config.yaml
norm: "rmsnorm"
qk_norm: false
optimizer: "soap_variant"
learning_rate: 0.00205
Each number is 128 + 24 x the weight over its row's rms, rounded and kept within 0 to 255. Layers, rows and columns count from 0. The size above them is the row's rms in percent of the matrix's.

# layer 2 attention output (transposed), 768x768, rms 0.0673, rows 7-13,70-76,134-140, columns 624-671
size [101  95  94 101  96  96  93  97  98  93  96  93  97  98 112 107 105 107 106 108 104]
[[134 128 130 174 139 128 114 126 122 128  94 103 177 148 133 136 128 133 144 110  95 193 146  85 121 137 136 143 173 123 139  99  93 150 138 112  90 138 104 135 180 140 172 122  79 150 174 162]
 [102 161 130 121 166 135 159 102 131 127 130 107 159 196 135 163 101 118 132 116 163 146 158  93 121 138  97 135 130 113 161 121 123 136 125  89 143 139 101 170 142 140 122 102 123 139 141 121]
 [108 121 106 147  84 155 169 136 104 129 117  98 143 141 132 101 123 144 107 122 128 106 127 147 111 154 129 141 187 125 127 149 130 115 107 137  92 148 148 135 164 113 135 194 143 115 130  99]
 [116 127 127 109 136 114 159 125 105 118 141 117 115 111 113 201 100 120  84  98 109 161  92 107 136 123 167 143 148 141 140 121  94  68 122 124 121 146 128 151 141 156 150  95 138 159 130 114]
 [129 136 160 137 121 144  97 119  61 160 183 123 118 153 103 145 148 101 159 123 150 100 161 149 118 114 125 125  94 114 148 125  85 134 131 119 109 113 127 149 121 126 150  84 161 159 129 150]
 [127 110 159 158 116 165 134 147 125 133 132 105 148 113 107  98 113 138 154 144 123 130 117 165  95 121 123 160 143 132  88 130 114 120 134 144 134 152 156 144 124 124 141 111 166 126 127 136]
 [141 124 110  75 146 114 124 169 127 136 125 137 170 140 183 112 165 110 153 145 102 171 120 149 115  77 118  90 146 119 137 172 130 155 112 132 134  92 133 126 200 131  90 127 169 138 148 135]
 [ 98 147 124 112 144 136 107 112 123 148 134 133 137 128 108 108 129 163 143 133 134 133 148 103 147  80 134 146 108 126 179 131 158 133 139 111 110 132 108 110 159 117 145 147 150 133 114 154]
 [117 114 147 137 172 103 103 172 127 129 105 128 119 139 150 129  75 158 153 153 115 139  92 141 126 122 155 131 131 138  93 166 107 161 159 136 144  97 141 163 127 154 117 145 144 135 126 145]
 [141 122 146 145 129 129 100 145 130 141 151 113 119 109 134 151 116  65 134 114 105 126  94 138 121  80 146 103 166 166 137 113 124 151 124 155 103  91 149  99 150 149 151 122 105 145 177 115]
 [ 98 109 173 138 115  81 104 128 155 158 120 154 125 145 113 160 124 131 189 135 113 120 153 123  85  72 102 106 118 113 104 141 158 108 114 133 140 140  82 136 144 126 124 134 101 100 110  93]
 [184 124 133 128  99 127 135 132  95 126 167 142 122 135 133  95 107  93 159 121 122 163 168 105 138 161 134 166 107 118  61  91 124 102 134 105 117 154 109  89 133 132  88 127 134 120  97 140]
 [145 172  88 155 141 164 135 155 141 128  92 151 130 105 149 158 152 104 165 157 108 155  95 110 135 142 142 128 133 127  74 118 131 165 108 118  99 129 129  92 118  94 132 164 146  98 131 162]
 [148  81 130 123 121 113 127  95 152 128 138 146 113 106 163  95 147 149 110 119 132 116 155 138 181 116 146 110 125 107 173 127 163 156 148  83 141 142 110 108 141 130  72 148 143 157 157 146]
 [165 141 114 117 133 161 142 172 131  95 126 118 135 131 156 104 149 120 115 134 111 155 136 156 132 112 123 109 162 121 132 129 137 110 103 114 107 138 142 122 107 162 153 133 101 120 118 127]
 [169 152  94 103  87  82 149 141 110 111 146 129 123  67 143 129 133 107 127 114 108 104 171 131 176 139 122 140 138 140 114 128 139  97  89 140  78 171 120 167 163 144 109 127 174 116 131  81]
 [117 119 106 125 162  94 174 112 144  80 118 138 161 146 127 124 135 117 106 150 129 138 145  85 135 145 119  98 122  82 121  98 142 138 117 110 168 132  91 105 118 134 146 155 132 122 131 113]
 [126 142  91 145 127 112 138  73 126 116 133 152 141 138 150 120 121 116 133 140 122 164  99  88 143 163 143 132 116 154 128 141  88 145 120 111 126 130 122  77 124 101 162 152 106 151 105 179]
 [ 84 114 151 160 127 122 113 126 117  87  97 101 127 165 134 140 159 109  53 102 145 148 119 113 173  79 119 111 146 151 125 172 157 120 159 153  93 100  94 149  93 157 123 119  93 138 194 115]
 [136 100 120  94 129 147 159  80 172 127  98 155 128 111 128  89 140 114 109 128 135 122 116 102 142 128 162 138 114 132 190 135 163 106 104 129 168 101 124 150 164 155  73 109 141 144 137 111]
 [137 145 116 160 144 112 153 158 111 116 148 138 130 120 112 174 111 152 125  95 112 143  85 127 130  78 113 148 133 106 111 149 157 131  97 158 116 130 165 112 150 118 141 133 126 141 128 150]]
# layer 2 attention value, 256x768, rms 0.068, rows 7-13, columns 624-671
size [ 94  98  99 100  97  97  97]
[[127 139 152 127 125  83 147 147 100 124 125 101 137 114 105 114 141 137 129 148 173 118 152 129 120 127 110 132 154 147 116 121 170 101 126 125 110 154 154 121 148  98 158 119 116 148 152 147]
 [ 81 151 122 166  93 138 114 102 111  89 128 119 112 105 127 125 111 169 122 147 118 140 134 104  93 128 128 128 164 114 112  92 111 122 117 131 189 112 147 123 144 137 120 133 153 126 104 153]
 [130 133 111 117 150 157 125 109 120 134 150 130 123 141 115 105 105  94 132 112 141 133  91 135 177 123 147 169 175 131 131  77  89 155 160 124 158  99 146 201 124 135 126 166 121 169 120 170]
 [ 91 143 109 119 120  94  87 109 128  94 140 132 119 125 139 159 139 172 157 143  93 150 124 153 118 112 112 143 162 168 133 158 178 119 153 125 115  96 124 173  90 153 114  91 131 143 141 109]
 [115 119 128 111  93 155  94 113 144 123 155 130 153  93 108 157 154 136  96 131 160 144 103 121 115 127 113 134 186 144 120  96 145 147 139  88 143 148 112 174 139 132 128 158 131 133 138 138]
 [ 70 154  70 115 117 150 130 117 115 131 137 121 142 129  98 173 140 156  94 123  94  97 103 119  84 103 124 155  87 137 114 122 138 126 164 113  87  68 119 119 153 111 175  97  89 154 154 146]
 [131 137  85 141 121 162 113  93 156 139  99 144 125 153 156 130 128 119 139 141 149 102 150 158 119 142 175 108 121 162 106 150 132  97 108 137 184 146  89  84 107 169 111 152 159 151 140 149]]